config = dict(
    n_layer=12,
    n_head=8,
    d_mlp=704,
    norm='rmsnorm',
    norm_eps=1e-05,
    attn_scale=0.177,
    parallel_block=False,
    init='normal',
    beta1=0.95,
    weight_decay=0.099,
)
Each number is 200 + 30 x the weight over its row's rms, rounded and kept within 0 to 999. Layers, rows and columns count from 0. The size before them is the row's rms in percent of the matrix's.

# layer 6 attention query, 256x256, rms 0.121, rows 0-12, columns 0-127
073,221,186,238,176,218,211,198,202,170,186,183,181,172,214,171,234,216,172,198,179,122,212,200,156,231,231,195,207,194,142,179,170,162,151,179,203,227,197,178,182,215,184,262,170,161,182,256,234,209,204,177,176,148,216,168,191,258,191,229,222,215,158,148,250,145,177,201,205,186,184,225,215,184,220,151,195,196,220,207,203,190,223,121,234,206,149,242,198,211,212,190,182,177,190,199,167,208,200,140,174,212,206,218,160,163,205,236,215,225,228,189,207,239,164,241,165,214,191,182,160,207,161,236,209,194,180,174,225
116,242,191,164,175,202,241,210,142,184,214,205,184,175,184,210,187,201,189,141,255,184,203,191,208,159,216,194,146,210,205,165,161,218,224,247,136,194,142,174,213,228,177,208,239,215,220,245,206,189,222,276,198,156,177,236,182,213,231,193,248,205,207,166,218,162,247,128,190,193,204,158,164,196,165,175,221,197,230,239,192,172,187,183,194,191,205,173,186,155,115,213,164,229,191,167,233,159,191,164,212,211,206,179,229,175,179,211,206,241,180,182,226,171,200,269,229,190,224,177,235,218,179,231,206,166,206,169,214
092,178,184,198,238,164,138,205,226,201,250,209,204,208,170,198,148,213,230,247,139,254,208,156,194,217,204,225,181,207,203,169,236,166,177,204,237,234,244,247,169,168,234,156,151,189,203,179,196,233,185,184,186,206,219,212,207,193,228,198,178,190,151,230,119,232,214,251,185,226,220,242,211,231,194,211,195,192,182,157,186,209,236,213,211,175,209,223,205,197,304,214,216,213,201,260,165,203,209,215,217,199,212,175,199,213,227,225,195,164,214,226,147,224,261,117,175,200,186,210,192,165,226,166,194,239,191,201,194
084,224,152,213,166,229,194,169,210,201,163,192,157,189,197,197,235,216,203,245,197,201,211,237,195,232,244,157,229,167,167,237,170,186,170,300,196,211,190,190,228,235,181,232,215,219,191,236,180,192,190,220,199,189,240,214,161,244,204,233,214,178,171,178,216,177,176,249,162,215,188,194,205,216,229,153,170,232,230,188,241,179,228,182,243,261,187,223,166,223,179,117,168,197,265,190,198,216,222,173,254,215,202,181,187,219,233,230,173,198,228,221,199,186,216,203,144,198,214,175,186,147,175,210,224,161,212,164,195
091,214,187,227,218,191,178,231,215,157,217,222,228,173,233,207,177,218,200,209,203,211,182,202,161,255,244,234,203,217,146,154,199,192,198,221,193,209,130,192,177,261,154,154,155,205,230,196,208,165,218,220,121,184,216,185,167,209,286,146,206,180,225,236,197,255,200,180,240,197,220,172,131,172,176,147,193,196,178,204,231,201,192,199,207,179,202,203,202,163,228,227,178,184,185,234,179,215,133,167,178,230,218,215,221,208,159,110,178,203,165,202,193,216,192,226,168,204,217,253,176,216,165,177,158,164,167,173,260
094,203,235,200,246,164,165,239,248,218,198,194,224,192,197,200,168,146,225,191,159,231,197,214,152,198,227,222,172,184,189,234,252,120,181,185,223,219,276,247,225,174,202,134,203,183,193,155,223,191,222,149,154,172,199,197,224,185,181,212,215,213,212,236,182,241,210,222,207,194,214,217,205,241,161,220,168,199,204,161,204,191,204,243,177,200,227,231,221,183,291,231,207,227,174,201,174,159,190,246,198,202,219,179,213,206,196,195,214,167,190,234,155,207,217,106,147,248,180,260,182,203,195,166,192,249,146,194,183
096,203,171,250,228,222,220,194,194,206,220,218,203,221,160,198,155,284,179,195,233,223,183,174,259,180,215,205,183,230,182,196,211,208,189,236,191,211,144,188,261,274,165,190,202,227,195,222,205,206,224,214,244,169,184,204,231,228,199,210,243,183,257,138,243,199,180,186,200,242,172,181,160,201,189,192,176,219,235,207,176,186,165,182,219,203,187,208,208,192,207,231,206,190,224,169,206,218,147,166,223,196,218,212,254,238,191,173,169,191,245,230,193,208,184,268,234,189,185,158,209,153,148,191,211,151,157,218,231
097,190,196,177,248,188,177,221,209,206,176,205,199,221,187,195,156,222,225,177,178,208,219,170,203,224,202,194,186,233,171,215,220,218,196,180,240,188,216,266,203,180,184,118,215,202,224,195,193,224,185,207,188,195,135,196,248,174,207,216,168,155,207,211,217,244,209,226,185,191,220,214,181,190,198,179,191,174,138,180,174,221,142,261,219,188,197,261,221,179,280,206,195,199,185,232,143,186,189,207,193,216,189,213,167,155,205,219,249,194,173,234,151,261,205,175,182,184,194,205,206,219,226,162,215,256,215,204,246
082,180,213,225,187,165,216,198,177,243,182,230,205,205,173,215,232,127,193,239,183,190,230,246,226,184,205,212,245,230,209,224,193,225,207,197,165,178,219,157,185,186,210,229,235,199,253,171,172,176,207,198,190,204,231,248,199,180,188,220,202,223,223,176,172,147,203,210,172,193,227,197,208,215,224,215,246,188,242,237,227,231,234,162,160,236,217,197,162,235,149,199,227,239,214,182,234,175,220,158,193,179,190,133,162,201,216,253,187,169,205,204,260,202,231,209,178,219,179,135,182,179,208,228,230,188,232,189,156
093,207,200,210,158,208,230,201,201,254,201,165,197,204,196,203,193,228,138,181,245,170,203,154,253,202,218,173,186,145,184,190,211,157,201,191,148,195,129,115,201,244,157,207,215,226,222,237,203,156,187,225,198,173,205,160,146,200,187,181,200,224,188,167,197,195,173,160,195,195,137,184,192,212,241,203,210,199,247,212,192,154,205,186,217,228,214,236,216,207,150,166,124,149,199,194,176,187,195,163,207,184,220,188,189,244,171,210,198,241,217,213,243,163,201,224,221,183,221,153,214,192,188,212,189,159,182,164,233
101,193,203,184,152,186,217,236,179,223,195,182,235,210,205,190,204,199,162,229,208,187,233,157,261,173,223,176,170,157,197,170,202,213,212,178,194,210,207,133,174,215,198,198,227,225,199,198,217,187,190,221,214,144,193,214,226,206,220,189,167,231,197,184,180,169,195,197,234,186,165,141,147,198,273,233,224,232,204,206,193,179,207,228,200,174,205,217,206,223,176,178,124,158,178,217,210,190,209,134,195,213,189,162,191,205,217,237,168,224,202,204,233,194,187,195,210,151,195,190,200,201,188,211,179,189,177,140,263
093,246,188,153,160,201,182,188,148,183,177,194,192,201,245,201,242,192,212,209,208,203,183,175,173,197,209,174,207,185,203,182,192,204,185,195,198,225,188,248,248,231,223,204,217,233,132,197,212,206,193,220,227,193,202,169,205,249,191,196,170,209,134,199,236,181,239,205,204,159,208,163,209,197,237,181,193,188,197,252,164,155,130,223,202,168,217,219,190,186,150,219,182,193,201,138,173,201,195,223,216,195,229,204,145,200,190,179,251,235,157,194,179,224,223,224,240,157,253,186,243,188,183,204,166,167,228,186,168
121,230,208,253,213,207,210,135,217,205,180,198,143,214,193,212,140,170,199,177,182,249,179,204,212,209,176,135,233,227,149,183,213,150,241,165,194,101,138,182,203,201,177,189,198,157,227,216,194,206,219,172,231,262,235,154,240,180,247,255,203,202,269,197,188,246,174,174,224,228,195,190,230,219,158,193,192,210,198,241,182,157,179,182,181,210,228,176,237,261,227,157,202,246,236,223,232,172,225,215,159,249,216,210,211,150,201,207,173,221,161,226,208,141,219,220,136,187,160,177,203,162,240,198,210,184,174,246,138
# layer 6 attention key, 256x256, rms 0.121, rows 0-12, columns 0-127
093,216,193,201,211,174,148,206,257,205,193,215,217,253,211,173,196,185,241,196,197,202,213,201,171,218,236,194,235,175,224,154,215,182,180,231,255,182,265,227,247,163,295,231,216,234,212,220,193,203,187,187,170,217,201,127,184,163,198,183,158,192,226,146,202,196,234,213,194,248,201,231,222,193,208,221,208,204,220,183,233,192,172,221,154,197,224,240,177,233,200,170,216,184,213,216,244,139,170,239,161,172,168,206,223,201,257,195,218,217,200,246,237,204,198,169,168,171,176,167,157,193,222,181,182,196,226,219,214
093,239,188,215,198,206,165,149,171,236,240,207,176,223,185,171,204,240,209,242,201,165,165,191,181,205,229,217,219,212,207,199,281,234,233,174,219,135,159,168,216,169,204,246,158,203,249,154,201,165,204,244,198,175,232,200,196,223,213,219,212,193,159,170,146,253,185,181,180,170,212,218,215,181,222,208,208,141,171,213,142,207,253,246,193,191,220,232,198,176,221,221,199,206,262,197,188,205,195,211,195,240,219,187,229,251,184,199,183,187,216,211,171,290,220,167,191,269,207,217,165,169,167,205,212,209,186,146,168
080,189,217,197,182,172,213,121,180,179,181,220,203,139,228,202,224,171,197,143,221,196,202,205,207,219,214,211,175,136,233,208,151,183,173,227,194,133,212,241,229,198,222,176,245,244,192,224,195,251,198,141,207,239,178,197,244,192,193,174,164,183,225,224,183,149,197,204,211,221,178,199,170,206,148,180,215,249,275,261,199,201,173,189,223,193,193,141,228,176,156,141,208,219,176,206,214,218,212,212,223,203,220,214,151,217,199,233,179,211,179,234,187,162,180,169,235,175,226,232,184,168,205,202,184,174,198,212,228
097,175,265,228,226,194,218,189,182,217,235,196,141,176,229,170,188,184,192,202,184,219,215,208,170,261,211,209,260,197,189,167,213,240,199,189,209,192,201,211,180,198,194,198,194,262,195,174,178,267,224,213,203,256,230,172,192,202,249,222,209,209,222,216,159,189,238,205,182,202,192,176,171,187,174,174,193,210,191,214,195,195,194,259,202,152,256,192,181,251,221,134,187,213,192,232,218,195,116,202,222,173,143,195,206,226,211,171,141,184,243,231,221,186,254,174,179,204,180,189,197,224,177,162,157,202,248,206,237
104,209,146,230,228,168,218,197,185,194,206,197,197,243,142,198,169,242,194,199,191,247,153,159,222,165,220,171,219,175,211,195,168,181,271,199,168,179,169,199,240,204,209,178,181,203,200,180,212,202,198,151,225,255,146,200,185,211,141,169,173,218,157,159,227,200,195,168,156,224,173,170,165,214,216,235,196,195,229,187,156,178,151,150,274,220,206,206,262,159,165,234,202,179,166,170,171,187,249,233,178,154,185,259,218,196,194,242,187,228,167,217,180,206,197,222,179,152,194,222,245,178,214,145,265,196,240,155,241
078,179,200,234,224,222,207,199,238,199,216,238,171,178,182,173,196,241,212,202,224,197,179,207,208,244,155,242,175,172,149,227,177,229,180,175,211,188,193,217,167,254,218,201,229,226,192,190,213,204,148,199,203,278,165,252,182,218,189,180,257,183,219,225,185,181,208,219,244,187,188,167,193,173,166,203,211,210,209,184,189,179,193,154,173,175,178,172,222,151,212,231,232,221,156,157,207,187,213,257,243,207,181,232,206,149,234,211,241,215,185,196,157,151,178,185,248,181,224,168,165,166,167,179,204,195,239,174,254
101,190,188,149,225,209,198,232,241,161,175,203,210,179,204,252,221,188,197,180,184,198,190,234,168,163,154,208,241,191,217,156,232,205,184,212,141,224,220,204,182,193,197,213,181,134,148,198,220,182,162,231,203,192,206,192,177,221,203,217,209,244,183,213,191,196,225,190,225,251,193,210,204,252,208,220,180,213,241,224,154,164,223,245,170,194,198,228,230,241,215,219,221,192,183,178,204,214,201,210,175,193,157,243,148,169,176,157,147,221,116,238,173,201,183,199,172,128,144,229,272,240,192,216,195,197,244,203,288
093,236,205,147,172,142,231,190,241,220,197,206,192,194,165,199,195,233,212,197,193,174,166,216,207,244,191,225,191,151,164,247,179,243,175,162,184,126,249,186,173,206,238,207,229,224,191,182,179,171,193,189,219,240,170,203,223,219,192,203,213,190,133,218,193,156,178,206,190,249,185,151,223,173,163,209,253,230,262,140,131,173,179,228,187,199,206,141,190,154,161,192,228,227,160,168,191,159,183,229,164,183,259,213,159,148,181,131,210,225,180,180,235,184,260,181,234,171,235,187,216,149,179,156,212,205,175,205,213
093,179,205,178,204,277,164,209,229,161,210,212,224,201,194,208,238,187,144,223,195,227,226,224,139,126,159,235,173,275,231,168,219,212,238,236,216,237,217,218,142,176,214,227,192,242,228,205,253,214,191,210,186,227,216,151,217,187,183,219,176,188,205,197,213,162,196,165,174,215,189,243,190,209,186,218,198,206,153,228,266,228,236,197,200,185,195,280,214,212,214,245,194,176,210,190,193,220,162,156,207,149,200,191,216,197,195,183,216,188,184,188,296,186,213,181,185,245,177,246,203,196,201,224,164,220,169,235,187
063,193,158,138,196,252,230,204,213,174,195,142,205,234,200,197,214,237,196,234,224,210,192,191,242,209,197,134,236,233,241,133,236,229,231,156,185,232,265,209,168,155,220,215,179,232,205,218,238,213,185,243,195,168,232,236,176,203,241,202,187,235,213,208,214,147,221,203,231,255,178,244,180,244,236,184,187,201,201,197,184,195,188,176,165,267,213,206,135,194,219,219,215,182,165,150,121,237,169,203,173,180,187,201,207,191,219,200,152,136,134,244,189,147,191,194,197,176,146,246,178,212,206,239,196,193,210,190,210
073,212,220,164,213,200,254,195,223,210,225,235,179,242,225,200,240,178,198,187,172,176,235,221,194,186,235,207,180,223,224,147,213,177,265,164,254,196,247,142,209,188,228,216,185,220,188,283,180,206,159,204,224,192,218,181,227,220,226,195,234,196,229,193,221,145,207,278,187,261,170,209,157,196,272,177,206,157,198,212,275,197,247,219,172,199,195,199,192,218,216,195,170,204,189,199,120,220,193,209,206,179,213,240,196,124,209,154,172,220,205,249,195,206,188,219,270,196,144,255,178,179,160,276,177,187,263,223,207
108,207,189,190,185,199,148,214,120,244,209,214,182,243,212,217,254,216,201,220,165,235,228,204,235,165,178,204,175,212,197,238,141,169,177,198,217,219,152,175,220,253,141,189,178,187,158,203,155,200,194,163,207,239,202,190,232,171,179,188,181,240,169,201,209,220,177,263,228,179,211,171,194,135,191,214,190,167,183,176,209,182,251,233,211,217,225,227,173,227,187,203,196,206,206,228,199,134,222,191,168,175,240,169,168,229,244,203,228,178,283,162,211,186,228,231,149,195,175,201,221,195,239,121,231,203,202,231,163
128,128,240,202,232,190,181,182,239,221,161,183,113,212,217,205,193,216,174,208,207,196,227,165,161,224,185,209,231,193,201,223,206,192,198,191,212,179,210,236,150,188,256,228,196,193,192,191,157,239,182,214,203,208,230,187,247,183,141,179,176,187,195,209,206,198,199,178,121,216,197,150,193,266,167,214,240,184,192,202,213,185,179,133,175,214,162,215,172,201,221,201,176,151,230,192,224,212,221,198,249,221,203,182,185,173,273,209,218,178,230,223,143,195,208,166,225,141,190,209,214,233,206,206,201,175,215,233,222